Each number is 50 + 15 x the weight over its row's rms, rounded and kept within 0 to 99. Layers, rows and columns count from 0. The size before them is the row's rms in percent of the matrix's.

# down: layer 4 MLP down (transposed), 3072x768, rms 0.0392, rows 1884-1936, columns 128-191
# up: layer 4 MLP up, 3072x768, rms 0.0429, rows 1885-1936, columns 128-191
down1884 105:60 30 72 36 47 54 41 37 29 41 60 57 40 59 71 47 46 40 28 67 42 61 42 34 51 50 47 57 27 47 61 51 30 69 31 56 82 54 39 67 36 49 54 26 37 07 44 69 87 78 39 49 50 48 56 58 50 38 18 22 57 54 52 62
up1885 103:41 38 66 37 53 66 73 34 41 42 50 34 72 70 80 51 38 43 41 49 50 55 30 32 50 28 51 35 56 71 32 43 39 55 54 41 62 12 84 30 48 48 47 47 54 40 56 23 52 52 45 75 91 41 56 56 60 60 59 66 61 64 43 60
down1885 104:26 71 55 41 54 24 60 61 46 40 54 56 29 31 28 68 52 48 58 58 43 64 43 38 15 58 71 33 36 48 45 46 71 60 33 59 51 16 54 62 62 59 58 37 86 21 19 44 70 52 03 57 47 66 55 45 36 40 65 55 75 52 30 23
up1886 103:65 59 66 64 50 53 43 58 56 49 56 68 64 31 44 79 62 34 46 46 55 54 17 64 39 50 54 61 66 47 60 78 28 55 34 73 61 63 39 30 33 46 31 46 50 40 42 60 56 39 61 42 38 46 55 48 49 52 51 39 78 39 52 52
down1886 105:61 46 51 60 65 37 72 66 49 34 59 65 42 40 60 47 47 54 60 56 50 33 59 54 34 50 57 39 54 51 35 59 61 58 40 50 65 58 42 41 64 38 67 93 33 49 60 60 50 59 56 46 37 42 31 24 42 57 43 77 56 92 31 89
up1887 103:69 73 42 33 49 55 00 39 33 45 18 41 55 77 51 57 32 51 52 41 63 19 45 52 40 28 33 66 65 72 25 38 45 52 26 26 53 60 81 64 39 60 28 61 55 38 46 66 53 58 57 60 59 33 49 44 22 32 34 29 40 44 63 37
down1887 103:76 64 59 23 40 37 58 61 65 43 53 66 34 55 36 49 75 16 50 20 20 31 31 48 54 53 46 60 63 25 51 73 36 40 23 57 45 57 70 44 55 47 45 48 62 35 43 60 26 59 48 64 64 33 46 46 61 59 54 80 50 51 52 70
up1888 106:70 68 60 58 65 85 37 33 56 46 73 71 38 52 52 54 47 37 69 68 52 59 42 67 12 63 53 46 56 48 47 48 75 53 76 71 51 13 42 49 26 47 38 38 33 24 50 75 40 60 47 53 31 29 43 59 52 36 41 71 67 52 55 52
down1888 104:52 68 48 44 49 60 89 55 32 40 46 40 76 79 60 35 60 68 52 41 61 62 96 20 48 56 66 37 25 01 48 63 48 53 57 35 49 40 48 36 52 32 43 44 51 59 63 46 55 52 21 45 65 44 66 49 53 58 53 66 61 46 65 83
up1889 096:60 46 65 54 59 58 61 42 47 46 65 20 43 44 59 65 60 32 46 62 54 66 22 57 41 36 36 42 52 43 47 82 53 37 59 59 58 52 77 47 47 36 73 43 62 26 73 39 65 45 59 34 78 59 56 55 37 43 35 14 46 60 52 58
down1889 099:58 60 45 55 52 62 45 95 25 54 50 47 43 50 62 38 28 25 40 49 71 32 42 64 45 70 59 31 51 50 61 57 63 20 74 38 65 71 43 58 55 35 49 45 70 53 34 44 39 60 36 56 38 52 67 40 54 73 40 72 37 38 60 59
up1890 110:58 61 64 48 57 57 40 42 51 61 58 68 74 49 52 86 75 21 60 76 44 50 35 53 43 42 47 38 76 61 53 66 49 58 84 22 82 44 68 71 53 51 63 43 35 43 45 73 71 44 72 44 50 45 29 54 58 32 28 33 63 43 34 51
down1890 108:76 37 50 45 49 48 33 55 60 44 44 38 50 73 33 35 32 66 39 35 32 58 39 42 77 77 48 61 48 81 43 59 39 52 47 45 36 34 49 43 59 27 54 35 51 57 49 56 40 32 43 44 71 62 52 47 61 55 59 61 48 58 19 24
up1891 111:44 63 40 34 32 76 25 46 51 47 29 24 70 72 58 60 28 41 74 42 57 49 68 44 57 42 52 50 38 31 46 34 53 39 35 41 54 56 57 86 32 42 57 63 77 39 44 46 35 41 55 34 79 42 35 70 26 59 44 33 58 46 64 25
down1891 107:44 24 54 57 65 18 43 51 63 30 37 55 46 38 92 53 60 30 26 51 51 51 62 57 55 68 66 61 58 77 29 44 54 31 61 49 62 34 78 58 75 52 68 46 72 62 48 45 20 70 52 53 62 71 57 65 31 63 85 28 33 47 26 36
up1892 109:43 83 33 51 46 79 66 30 65 43 47 54 69 34 49 68 45 41 62 42 51 52 57 47 37 50 56 58 57 55 55 66 48 36 34 23 53 52 40 40 54 37 59 52 40 52 62 49 27 76 38 31 36 48 32 20 50 58 32 58 35 57 81 60
down1892 106:44 59 37 44 63 55 43 61 67 59 65 59 67 55 31 40 64 49 58 32 57 54 35 55 52 86 71 56 38 75 39 60 59 56 58 65 57 49 49 62 44 47 74 36 16 61 33 46 41 65 51 46 46 47 70 36 53 54 53 44 61 51 25 84
up1893 097:46 46 61 60 46 30 49 42 45 48 34 45 70 57 47 61 39 37 68 28 40 45 50 23 42 39 33 56 36 62 25 40 69 26 47 64 34 72 44 57 38 51 85 49 50 44 43 47 27 45 41 52 60 62 25 44 58 49 83 63 47 44 70 45
down1893 100:73 53 58 57 40 30 47 32 32 29 19 55 61 48 58 45 56 42 48 55 24 67 57 42 69 45 37 50 48 34 80 68 43 51 66 44 71 58 48 56 29 88 70 42 40 40 64 51 39 45 62 37 52 51 53 33 78 43 68 66 42 61 55 57
up1894 114:79 46 29 46 84 69 44 51 57 36 43 48 50 32 19 53 65 33 39 68 22 58 37 55 59 35 39 36 35 40 54 46 66 35 54 51 51 39 63 59 51 40 46 48 40 36 73 39 50 69 61 97 65 59 35 73 58 31 60 57 52 55 56 63
down1894 110:42 34 60 28 46 44 71 51 42 24 39 50 49 38 67 45 41 28 49 43 65 26 29 81 48 62 62 52 52 49 53 69 54 60 38 42 24 34 49 57 40 37 40 37 37 59 35 65 58 51 39 48 25 49 38 25 69 76 64 46 61 52 48 61
up1895 103:59 43 54 75 48 63 52 46 62 41 51 59 50 44 62 51 58 63 62 64 32 52 52 36 38 54 25 64 33 35 27 43 73 53 86 45 41 47 60 18 58 24 71 49 67 33 50 34 50 53 41 68 41 24 36 61 55 71 53 47 47 54 50 37
down1895 105:66 48 43 56 35 34 27 45 48 87 48 27 54 76 84 56 62 59 67 53 55 52 52 45 29 61 55 49 74 42 31 37 24 80 26 42 34 72 39 32 54 24 47 55 65 59 42 84 63 27 40 59 43 49 51 64 52 64 31 32 71 61 54 45
up1896 106:84 63 53 51 44 38 69 59 53 65 58 65 68 26 56 75 63 42 57 57 45 50 61 48 66 25 57 50 35 63 49 55 37 20 55 46 25 59 64 34 61 54 32 45 15 23 37 77 49 72 56 65 57 47 45 45 45 35 56 47 45 40 35 53
down1896 107:77 44 69 67 27 27 46 76 50 56 69 40 44 31 42 45 45 13 47 60 39 64 50 36 11 59 51 39 53 71 58 32 50 35 33 84 48 64 38 47 67 73 53 53 70 44 44 59 43 55 37 60 29 46 60 24 45 45 52 42 32 61 77 57
up1897 108:70 67 81 53 34 51 26 47 42 43 45 58 61 18 69 73 77 74 32 31 45 43 44 62 49 69 66 49 51 62 56 64 54 62 56 63 54 54 60 19 48 73 48 73 44 44 33 75 69 52 29 53 34 75 52 62 25 17 63 66 48 46 34 51
down1897 107:34 30 56 34 49 70 38 58 48 82 38 55 75 63 78 61 47 40 35 50 57 38 76 66 40 43 35 40 68 80 40 57 69 59 27 50 71 53 51 46 68 24 49 54 44 39 44 44 46 75 38 55 63 47 26 60 62 48 31 61 36 56 55 84
up1898 021:35 41 69 50 28 62 60 31 37 60 47 42 70 32 91 31 58 38 37 68 48 37 39 52 29 43 20 53 54 42 37 59 72 50 42 45 66 43 70 29 42 40 60 59 69 55 52 67 51 53 46 45 52 53 60 45 39 40 38 25 64 44 50 51
down1898 014:43 78 37 55 58 73 40 51 53 46 62 60 44 79 55 41 58 42 78 76 54 40 57 47 87 58 52 62 36 83 38 56 34 68 32 72 44 36 54 54 60 48 40 33 52 75 90 31 62 59 55 81 67 42 41 61 51 72 56 35 54 53 64 58
up1899 095:25 76 50 90 37 39 70 60 56 74 62 53 79 53 57 46 57 53 57 39 56 47 59 30 52 48 61 58 38 76 47 45 94 72 84 57 66 37 60 62 65 65 46 53 23 24 57 36 58 44 31 52 61 46 63 54 33 20 31 54 34 66 41 35
down1899 093:67 28 47 55 46 39 47 54 52 28 29 47 42 50 30 68 28 45 54 48 45 50 39 79 53 38 35 52 63 21 55 32 34 48 42 39 51 78 43 32 48 56 35 47 60 61 41 53 56 55 48 31 55 51 25 35 75 52 41 27 73 04 57 76
up1900 102:59 52 55 51 52 58 23 22 53 83 54 53 51 52 53 82 64 40 51 80 28 39 50 44 52 46 70 57 43 49 77 40 55 31 22 51 38 18 55 38 37 51 59 84 55 32 29 41 39 41 60 30 28 25 66 44 44 39 45 58 63 36 61 41
down1900 102:42 64 50 67 19 44 53 61 42 59 62 40 85 40 22 25 55 43 28 35 65 64 33 54 40 59 67 22 47 36 77 04 27 48 26 66 29 54 29 48 55 56 58 78 34 21 57 61 48 64 35 21 51 65 54 58 33 52 20 59 32 29 67 72
up1901 093:31 44 57 32 15 70 60 56 52 64 44 22 57 52 73 50 32 32 39 53 48 30 15 59 42 18 56 45 44 37 50 37 55 73 41 43 36 63 61 65 72 25 76 40 26 42 67 10 55 35 52 37 26 51 53 43 71 33 45 31 49 45 42 33
down1901 098:58 41 42 26 59 46 52 52 32 57 41 46 70 70 49 32 59 50 45 56 38 47 65 39 64 42 52 55 31 46 33 51 51 36 03 39 50 44 29 60 40 44 26 19 74 41 07 71 39 39 47 66 53 56 55 21 69 78 38 40 52 62 48 61
up1902 099:33 46 51 62 41 69 41 37 26 64 72 79 47 48 55 57 49 61 57 76 47 66 50 50 35 43 24 34 54 43 66 49 41 34 69 68 22 54 47 62 52 42 83 45 48 47 43 37 48 62 66 54 45 61 36 39 32 53 46 66 42 52 41 54
down1902 104:41 67 62 46 39 26 17 24 31 45 58 34 42 73 46 51 38 47 45 50 31 40 49 62 62 56 43 47 49 72 57 43 46 20 48 57 50 43 54 39 24 32 70 51 89 45 65 69 57 60 49 52 58 24 56 58 47 40 59 26 39 62 65 52
up1903 102:67 58 52 64 30 53 40 57 47 67 36 56 60 61 57 63 32 35 54 50 28 59 54 56 49 54 30 43 48 63 48 42 73 63 75 74 78 42 60 53 57 70 49 55 29 37 35 61 42 49 56 19 50 51 68 49 50 27 56 66 48 45 61 57
down1903 104:36 27 41 50 38 67 56 54 41 61 48 52 36 51 42 41 62 59 40 65 39 71 66 36 47 53 33 36 62 47 39 28 22 55 67 49 47 43 52 35 62 72 73 53 53 26 40 39 65 33 51 66 57 46 49 39 57 74 59 46 44 47 54 52
up1904 096:45 41 36 57 45 64 38 45 62 89 61 51 44 40 58 61 57 39 33 78 21 17 42 55 46 55 23 19 58 59 33 69 63 30 53 75 58 41 43 53 52 58 53 63 38 35 61 29 42 57 52 43 33 51 47 40 43 38 73 23 58 53 55 74
down1904 099:50 49 46 44 76 50 59 45 45 50 68 65 56 43 50 47 47 80 43 39 34 39 31 43 44 55 64 45 44 41 74 32 38 57 73 35 53 52 32 42 80 69 21 50 72 44 27 47 35 53 52 26 71 61 69 22 41 69 49 67 49 42 50 59
up1905 022:57 64 48 52 61 23 55 68 72 37 59 61 80 63 42 58 54 59 68 77 42 59 38 71 48 48 59 35 64 63 24 67 76 44 58 49 50 46 58 38 31 43 66 49 40 43 69 59 27 71 29 51 40 40 44 55 57 65 62 61 56 43 49 40
down1905 014:53 59 68 53 55 33 50 70 64 53 65 59 37 17 51 51 25 38 41 55 16 38 40 57 37 47 31 38 62 79 29 36 40 68 27 00 83 34 45 48 50 51 53 68 71 48 49 59 64 56 52 52 33 30 44 32 76 41 69 55 45 35 48 49
up1906 094:58 62 67 31 51 80 54 53 55 65 33 40 32 55 62 35 51 35 43 47 56 37 47 50 67 45 53 51 60 62 45 77 44 49 71 56 71 65 64 47 64 65 33 46 53 44 49 61 54 64 45 63 48 29 59 41 51 55 43 48 59 63 60 32
down1906 098:67 54 48 88 45 36 41 37 42 64 37 69 62 51 41 40 80 46 64 79 74 44 59 30 49 59 41 30 49 57 60 36 60 54 72 46 49 58 26 56 35 62 59 59 81 34 20 55 19 44 62 59 56 52 79 41 26 28 53 65 48 63 42 55
up1907 102:34 63 63 52 43 82 72 40 63 42 49 40 66 48 79 57 50 47 47 38 34 58 32 52 40 63 48 59 54 58 30 63 48 42 19 18 59 47 49 62 25 50 45 75 62 51 59 18 79 39 48 71 42 52 52 63 11 39 85 84 34 29 24 37
down1907 102:47 64 47 29 62 56 41 62 50 52 22 51 55 69 56 46 44 47 34 14 68 92 64 41 74 43 57 35 18 76 41 29 48 35 41 65 58 33 73 31 57 49 42 48 45 28 62 48 26 58 37 25 49 35 22 45 69 76 25 51 36 45 31 62
up1908 093:62 92 45 34 26 42 62 53 66 46 29 33 53 55 54 40 21 33 69 30 71 64 70 59 41 19 61 47 44 60 42 33 55 52 68 62 77 54 42 60 56 35 55 57 52 47 29 54 64 63 36 70 69 60 61 45 33 57 62 49 67 47 59 41
down1908 099:35 60 70 47 45 38 64 42 44 69 57 66 70 23 50 34 55 39 53 82 62 07 47 69 66 58 36 67 62 51 53 29 36 59 41 48 44 50 47 29 57 37 60 49 56 51 43 59 61 61 51 58 53 49 69 33 42 47 24 51 46 54 62 39
up1909 105:49 67 51 50 49 73 59 48 65 44 26 42 79 54 43 55 66 28 43 68 13 32 57 58 54 27 56 37 35 40 52 46 51 73 26 64 33 54 26 57 42 36 20 44 67 12 90 45 42 64 60 44 40 47 40 58 53 31 43 33 46 37 51 28
down1909 106:52 43 47 55 29 69 70 43 66 61 22 39 72 53 58 49 56 63 50 39 78 56 53 45 42 37 49 25 47 81 53 59 45 70 39 21 29 67 59 42 45 76 32 66 64 51 50 13 49 29 48 39 45 52 41 56 26 40 30 68 60 30 68 44
up1910 021:71 47 57 53 45 39 41 48 48 40 43 22 58 27 57 43 33 40 35 43 30 45 52 38 47 39 41 49 57 57 38 59 79 57 64 41 48 53 45 52 28 41 60 52 47 62 89 24 54 83 58 42 57 52 47 56 56 66 78 51 54 79 57 37
down1910 013:57 67 03 56 36 70 56 59 51 65 42 15 24 55 33 43 73 59 36 80 61 52 78 52 38 51 70 46 74 43 60 40 51 37 29 45 62 25 72 31 32 63 60 58 33 77 53 45 28 55 42 53 55 64 50 46 62 43 66 31 57 45 61 71
up1911 103:35 84 66 48 54 57 34 41 35 57 30 49 63 61 28 63 69 57 35 25 40 28 39 59 42 62 58 54 60 62 46 75 62 44 84 40 55 48 85 44 19 30 61 52 53 63 47 43 53 52 63 73 53 58 61 65 54 66 69 62 49 53 61 53
down1911 106:55 49 42 62 58 57 30 33 47 60 34 49 63 76 47 53 42 22 16 46 36 35 73 29 64 56 52 66 73 56 79 41 42 37 51 76 60 70 49 43 33 73 27 46 61 51 64 53 59 04 45 62 42 39 55 90 21 34 67 49 51 68 64 09
up1912 104:54 74 33 49 51 73 65 63 30 57 56 58 74 67 37 53 16 52 57 34 51 40 39 59 26 63 22 29 18 45 19 45 57 00 46 22 76 58 43 54 46 32 51 61 57 47 62 57 49 66 46 59 44 29 65 46 48 64 38 48 62 57 66 27
down1912 105:41 43 35 72 74 40 55 41 54 77 41 38 35 63 50 54 43 48 62 52 59 61 64 72 55 57 34 42 63 41 58 42 63 66 40 54 49 63 58 37 46 48 38 32 31 56 56 34 48 62 52 57 62 61 50 51 72 62 49 61 38 61 57 29
up1913 112:63 59 73 44 53 56 53 59 49 55 45 77 47 51 52 48 69 56 51 55 77 23 46 19 33 67 41 36 89 47 34 40 59 74 36 54 52 59 45 31 47 51 31 80 52 30 35 73 49 53 42 44 64 48 00 60 58 35 41 57 38 40 58 31
down1913 110:41 67 58 46 13 65 60 85 17 62 71 53 49 30 41 54 33 50 30 14 72 34 45 39 37 54 53 42 31 81 58 59 41 48 71 41 53 55 43 60 42 50 72 43 48 53 41 33 99 27 40 31 23 17 53 62 50 40 25 40 58 52 75 37
up1914 103:57 52 51 39 53 78 09 74 74 84 78 30 36 46 72 69 39 59 40 71 81 43 40 53 34 52 66 54 42 51 75 64 51 41 68 38 70 55 57 58 50 48 66 74 22 59 44 15 69 52 64 58 30 43 60 54 25 53 40 27 39 60 58 28
down1914 105:46 42 43 58 64 38 57 53 21 61 56 44 44 72 46 68 27 30 64 63 34 36 63 45 58 65 43 25 52 60 39 47 60 50 32 75 39 48 64 55 81 74 35 47 74 53 51 78 50 58 49 70 59 51 55 67 49 54 44 76 53 47 66 60
up1915 103:74 44 62 51 51 71 47 42 51 47 54 57 57 58 78 64 18 53 37 38 51 35 57 66 58 64 56 37 60 62 45 46 82 53 62 73 83 58 41 72 32 56 59 44 75 69 64 61 31 80 45 68 25 27 45 69 31 30 67 74 51 69 43 41
down1915 103:66 54 46 51 52 51 48 62 47 66 61 53 33 66 60 66 39 52 14 31 35 68 51 79 37 46 43 32 71 68 28 46 60 22 50 38 53 40 52 39 67 62 32 27 64 53 29 64 59 47 68 66 41 23 07 33 42 30 45 42 28 53 44 51
up1916 111:64 54 25 60 59 61 20 32 54 63 31 54 66 11 41 41 66 55 70 25 17 49 66 62 62 80 27 84 71 49 69 72 56 37 56 38 61 47 62 44 33 57 41 51 17 77 57 67 47 86 61 73 30 63 28 52 17 45 63 54 51 77 60 53
down1916 108:42 56 52 68 36 60 48 63 64 50 37 21 50 25 59 53 31 54 44 63 50 45 34 75 55 52 57 61 64 65 61 21 53 69 64 63 56 50 55 24 51 60 40 15 39 58 69 73 78 48 61 50 44 48 61 33 52 39 59 44 55 36 29 33
up1917 082:43 43 78 50 27 48 68 64 34 38 50 59 66 61 59 44 41 46 37 22 49 59 66 75 66 60 64 63 47 83 58 35 44 42 59 73 68 42 63 37 52 61 61 67 42 36 60 39 35 40 44 46 61 38 52 51 45 47 29 64 37 51 41 70
down1917 091:46 68 82 63 48 35 35 47 43 58 34 48 59 51 64 75 38 20 63 49 47 37 31 58 44 28 56 59 49 17 51 41 51 11 53 45 71 41 34 60 53 47 51 30 72 74 76 43 60 20 49 54 53 37 69 40 34 53 55 56 41 43 41 56
up1918 100:06 77 47 54 55 55 49 65 43 65 48 54 60 51 79 44 67 47 35 76 85 24 43 52 32 66 60 56 38 66 53 72 52 43 39 47 56 41 59 65 43 60 40 42 56 55 52 59 85 66 36 41 73 61 71 33 67 31 65 65 70 41 45 27
down1918 101:59 54 40 50 59 59 40 60 73 66 39 34 45 53 45 67 93 27 53 43 40 54 49 48 63 58 42 47 27 66 44 58 44 56 34 72 64 13 47 63 49 69 78 45 32 36 32 21 62 62 70 56 41 34 44 49 74 67 51 38 56 43 34 68
up1919 102:56 69 73 64 40 52 43 59 43 43 58 71 95 71 31 88 21 26 36 52 38 57 57 53 46 45 71 45 62 58 30 50 45 60 69 55 60 55 74 29 34 42 38 81 44 82 46 75 62 46 55 48 60 34 43 62 53 59 62 34 30 46 21 43
down1919 104:50 50 46 63 53 35 31 73 56 55 18 62 60 49 44 34 48 51 58 20 45 59 42 47 71 79 39 35 45 51 62 79 44 59 17 37 53 54 35 54 41 53 54 27 55 45 25 32 35 66 69 49 27 64 51 50 85 24 74 43 53 52 60 25
up1920 097:40 35 39 67 07 63 94 24 50 53 61 46 60 21 44 12 54 33 49 75 49 51 38 65 39 31 79 53 63 45 45 45 39 23 48 64 63 48 37 46 50 53 50 73 48 19 57 27 51 63 38 43 50 40 55 39 57 58 45 55 46 53 40 51
down1920 098:32 67 59 59 37 53 46 52 48 63 77 54 50 64 59 29 80 61 56 45 42 42 38 54 40 37 40 31 57 33 87 51 84 46 32 44 52 66 43 51 55 20 09 49 50 34 31 65 43 42 30 48 73 48 37 54 57 63 14 96 53 36 33 55
up1921 104:93 72 80 56 47 41 33 52 38 31 38 37 49 68 43 51 39 41 40 38 48 35 33 35 36 52 27 56 69 49 72 73 34 57 83 56 68 39 57 54 51 35 66 29 26 54 49 32 49 43 55 50 58 50 64 68 57 21 57 58 66 46 54 41
down1921 104:64 49 43 54 24 58 80 46 80 41 42 61 28 46 59 63 52 42 46 51 54 42 54 46 70 25 35 57 61 31 55 44 54 65 46 54 32 37 63 16 58 48 51 34 36 47 30 82 66 46 74 52 40 67 54 50 26 52 31 37 49 32 78 40
up1922 100:47 57 53 47 42 51 58 64 60 59 26 34 61 34 60 50 50 49 53 38 51 49 42 30 67 58 45 47 58 48 36 63 73 48 39 43 59 55 61 79 57 30 47 41 79 47 88 36 55 89 33 61 27 43 40 43 59 51 36 46 67 65 74 19
down1922 100:28 42 46 47 48 45 63 57 55 34 69 63 41 73 53 56 52 39 57 33 19 59 67 58 66 14 54 47 36 59 32 49 37 25 38 35 78 77 48 70 43 68 45 72 55 35 47 67 49 58 52 50 53 31 53 51 45 31 44 85 08 42 54 66
up1923 100:35 55 47 70 44 86 53 61 40 61 59 22 67 52 60 62 60 36 45 57 49 41 57 44 63 30 61 54 71 73 50 64 69 57 57 43 64 25 64 17 41 46 46 38 49 33 77 55 68 48 56 58 66 30 58 28 41 44 69 61 57 26 56 55
down1923 097:69 28 61 29 44 34 36 56 53 45 50 70 42 40 59 12 31 60 58 43 92 35 46 19 42 48 50 50 36 29 53 45 66 84 71 51 67 43 38 59 45 73 45 55 59 51 53 60 55 62 58 45 51 72 42 60 62 49 57 42 44 65 22 43
up1924 103:47 42 69 47 30 84 76 57 43 46 47 74 37 33 70 42 11 39 62 63 72 55 30 31 23 53 57 68 57 43 42 34 78 06 50 62 58 45 72 27 39 55 43 36 52 32 35 45 47 40 58 51 33 43 72 55 53 30 50 34 49 50 27 50
down1924 103:37 36 39 56 43 32 23 18 77 66 25 63 38 55 61 47 57 47 41 34 48 27 69 61 58 55 60 70 62 60 56 35 67 41 69 51 58 38 57 37 77 63 61 59 61 21 52 27 33 59 52 39 44 64 46 36 28 41 70 45 32 37 18 22
up1925 106:58 43 58 34 36 41 45 49 48 20 30 48 44 64 48 36 50 37 91 84 65 27 62 82 62 44 44 53 30 58 71 48 48 51 71 55 73 11 32 48 66 47 34 45 33 28 55 74 29 61 38 71 42 48 45 39 61 65 52 34 65 58 56 42
down1925 106:40 41 52 79 37 52 59 54 47 62 63 52 63 28 38 38 60 22 69 55 43 41 56 65 47 55 61 62 55 25 64 50 41 29 60 68 52 38 75 45 42 52 52 63 64 46 42 38 32 48 60 24 60 29 52 53 76 71 54 63 36 60 45 62
up1926 100:48 67 36 46 62 86 44 49 71 60 30 51 62 35 71 63 61 46 68 52 79 46 21 45 67 38 88 35 64 26 62 39 37 58 59 66 48 40 63 39 51 72 55 46 40 37 71 47 31 74 56 74 30 55 36 52 83 54 20 57 58 60 65 62
down1926 102:72 59 46 80 50 60 31 31 48 66 43 43 31 48 34 45 38 63 63 43 26 57 49 38 39 66 55 46 48 59 36 71 62 49 70 63 67 26 44 32 49 74 76 62 78 38 23 63 67 52 60 29 56 49 65 37 24 80 62 45 56 28 53 65
up1927 098:33 64 43 50 46 79 75 70 58 51 36 31 47 56 29 32 45 52 69 32 83 34 42 67 58 71 57 50 57 40 53 58 76 46 49 24 34 48 65 59 59 59 82 25 53 53 49 18 67 45 78 43 37 58 49 69 58 50 56 38 39 36 49 35
down1927 098:72 51 80 65 44 56 53 41 25 50 65 34 47 48 36 65 41 42 62 39 22 53 57 63 49 41 27 56 49 64 44 49 34 54 17 63 46 64 57 27 55 41 30 26 49 47 22 46 27 59 50 68 16 49 48 72 70 45 56 46 42 45 55 55
up1928 020:39 55 66 20 46 54 59 35 72 69 19 44 61 54 89 38 35 67 36 65 44 38 36 14 38 44 27 42 70 66 53 60 83 73 48 58 49 55 53 46 52 79 67 60 28 54 67 37 55 67 35 37 48 39 27 67 44 48 54 50 73 39 76 30
down1928 010:53 29 54 40 68 54 48 21 49 22 60 68 65 59 65 77 64 70 62 51 62 46 62 52 06 50 29 41 50 44 45 47 65 44 56 32 40 48 37 64 63 47 54 55 44 62 31 57 56 56 53 57 66 54 31 30 59 52 74 35 41 63 20 52
up1929 100:92 51 71 50 72 67 40 50 67 49 47 53 64 63 74 71 54 48 48 54 38 24 39 41 63 28 63 35 51 69 57 68 51 22 54 62 57 61 66 35 74 46 51 66 38 31 71 42 42 49 33 61 39 27 32 78 29 11 44 46 34 57 28 61
down1929 102:26 29 69 30 76 47 72 75 67 39 60 46 55 53 51 25 66 50 50 32 33 67 26 46 55 64 58 30 64 52 66 82 49 48 78 41 68 48 47 40 61 39 56 53 58 56 59 31 55 62 49 43 62 35 33 30 37 55 31 68 49 29 47 39
up1930 105:41 64 68 63 57 58 63 57 63 74 44 57 69 34 45 85 59 27 33 45 50 43 56 45 28 44 63 24 73 45 70 66 52 76 64 35 43 46 54 51 34 57 84 43 54 59 45 68 71 43 61 50 29 55 34 35 67 65 63 50 52 59 57 58
down1930 106:60 55 46 61 36 51 35 34 65 34 38 33 80 51 54 38 66 20 52 66 49 27 48 54 79 54 48 58 67 39 68 59 54 31 32 41 53 74 79 62 42 42 41 59 57 37 66 77 55 39 61 66 46 37 45 57 44 58 56 58 46 62 40 43
up1931 099:54 31 47 37 33 38 43 43 43 52 63 71 57 10 33 35 46 81 13 32 47 41 42 43 26 10 48 63 62 63 59 53 66 40 60 42 69 67 32 49 56 57 56 81 60 54 47 59 45 40 03 56 17 51 42 63 45 27 59 30 51 29 55 48
down1931 101:28 66 47 51 47 55 60 56 34 64 58 36 35 61 75 56 71 54 31 66 34 40 57 36 37 62 61 49 44 71 57 49 60 78 48 40 72 55 50 66 43 56 30 55 89 50 56 45 69 34 41 67 64 20 70 48 45 57 63 59 57 43 45 31
up1932 019:39 83 63 50 59 39 47 46 45 60 36 42 55 53 59 83 48 53 43 62 33 45 50 37 19 39 50 39 63 74 33 60 69 32 49 63 37 49 29 46 42 41 60 50 56 33 65 66 49 56 39 35 46 63 36 56 74 34 62 40 65 17 60 60
down1932 010:34 28 39 45 43 45 45 50 22 66 60 54 54 40 50 52 83 43 63 61 61 62 26 57 35 38 63 48 64 83 45 29 51 11 54 40 61 23 38 53 72 45 32 54 66 34 56 50 61 31 59 54 44 46 50 71 50 56 39 26 49 24 75 37
up1933 110:41 35 52 50 69 74 72 63 59 46 46 64 72 50 58 63 57 33 42 38 66 45 31 07 66 47 50 41 49 34 26 48 65 65 44 52 63 57 55 67 36 62 51 51 61 60 63 67 60 49 45 77 24 48 48 58 55 45 14 20 73 42 71 48
down1933 107:60 61 65 45 37 50 67 33 51 47 63 48 05 42 60 19 50 52 34 64 43 59 34 31 57 50 43 43 35 36 80 67 76 70 29 73 31 65 22 29 56 76 40 34 57 68 63 46 46 43 38 65 85 37 40 38 77 52 48 35 88 67 27 41
up1934 099:52 53 69 48 58 59 34 23 32 59 50 57 59 43 48 77 58 36 47 57 45 27 53 76 42 64 44 43 75 61 06 69 53 49 29 75 41 42 60 58 43 44 56 64 58 48 46 47 57 46 41 38 68 59 29 64 48 46 51 36 39 47 41 29
down1934 101:58 58 51 32 36 45 56 77 62 26 65 67 37 44 56 44 33 69 33 50 41 54 51 53 83 67 39 55 30 64 60 27 45 76 31 34 40 88 30 43 49 58 58 44 54 60 60 80 48 49 63 52 31 52 63 40 41 52 36 47 71 07 55 63
up1935 105:68 43 62 45 37 49 64 25 38 45 42 60 60 35 32 83 58 57 71 43 32 41 47 47 51 36 46 47 60 14 26 55 49 52 54 37 67 54 51 65 54 55 54 78 30 58 48 51 62 65 30 74 49 46 63 68 43 42 60 17 52 48 81 31
down1935 102:65 73 41 45 62 44 56 50 20 64 57 66 79 75 36 49 92 51 45 25 38 10 28 63 47 50 40 76 36 50 66 49 62 57 35 51 62 34 54 40 31 42 52 50 49 44 40 60 85 46 58 78 55 37 57 54 44 25 19 72 33 57 35 70
up1936 097:70 67 41 64 24 53 42 66 71 71 36 64 57 51 32 26 75 44 51 45 76 59 49 55 33 65 23 48 57 39 25 58 69 19 48 65 52 40 38 36 45 42 64 36 71 51 38 42 58 68 51 66 30 62 67 30 36 55 54 45 75 44 65 42
down1936 100:37 46 63 29 31 60 66 78 56 46 55 52 68 77 31 55 21 31 64 32 38 53 70 51 48 60 48 63 26 54 44 52 73 44 68 35 48 50 53 72 20 74 50 33 85 71 63 22 47 62 28 61 68 39 96 35 60 38 19 58 43 58 51 40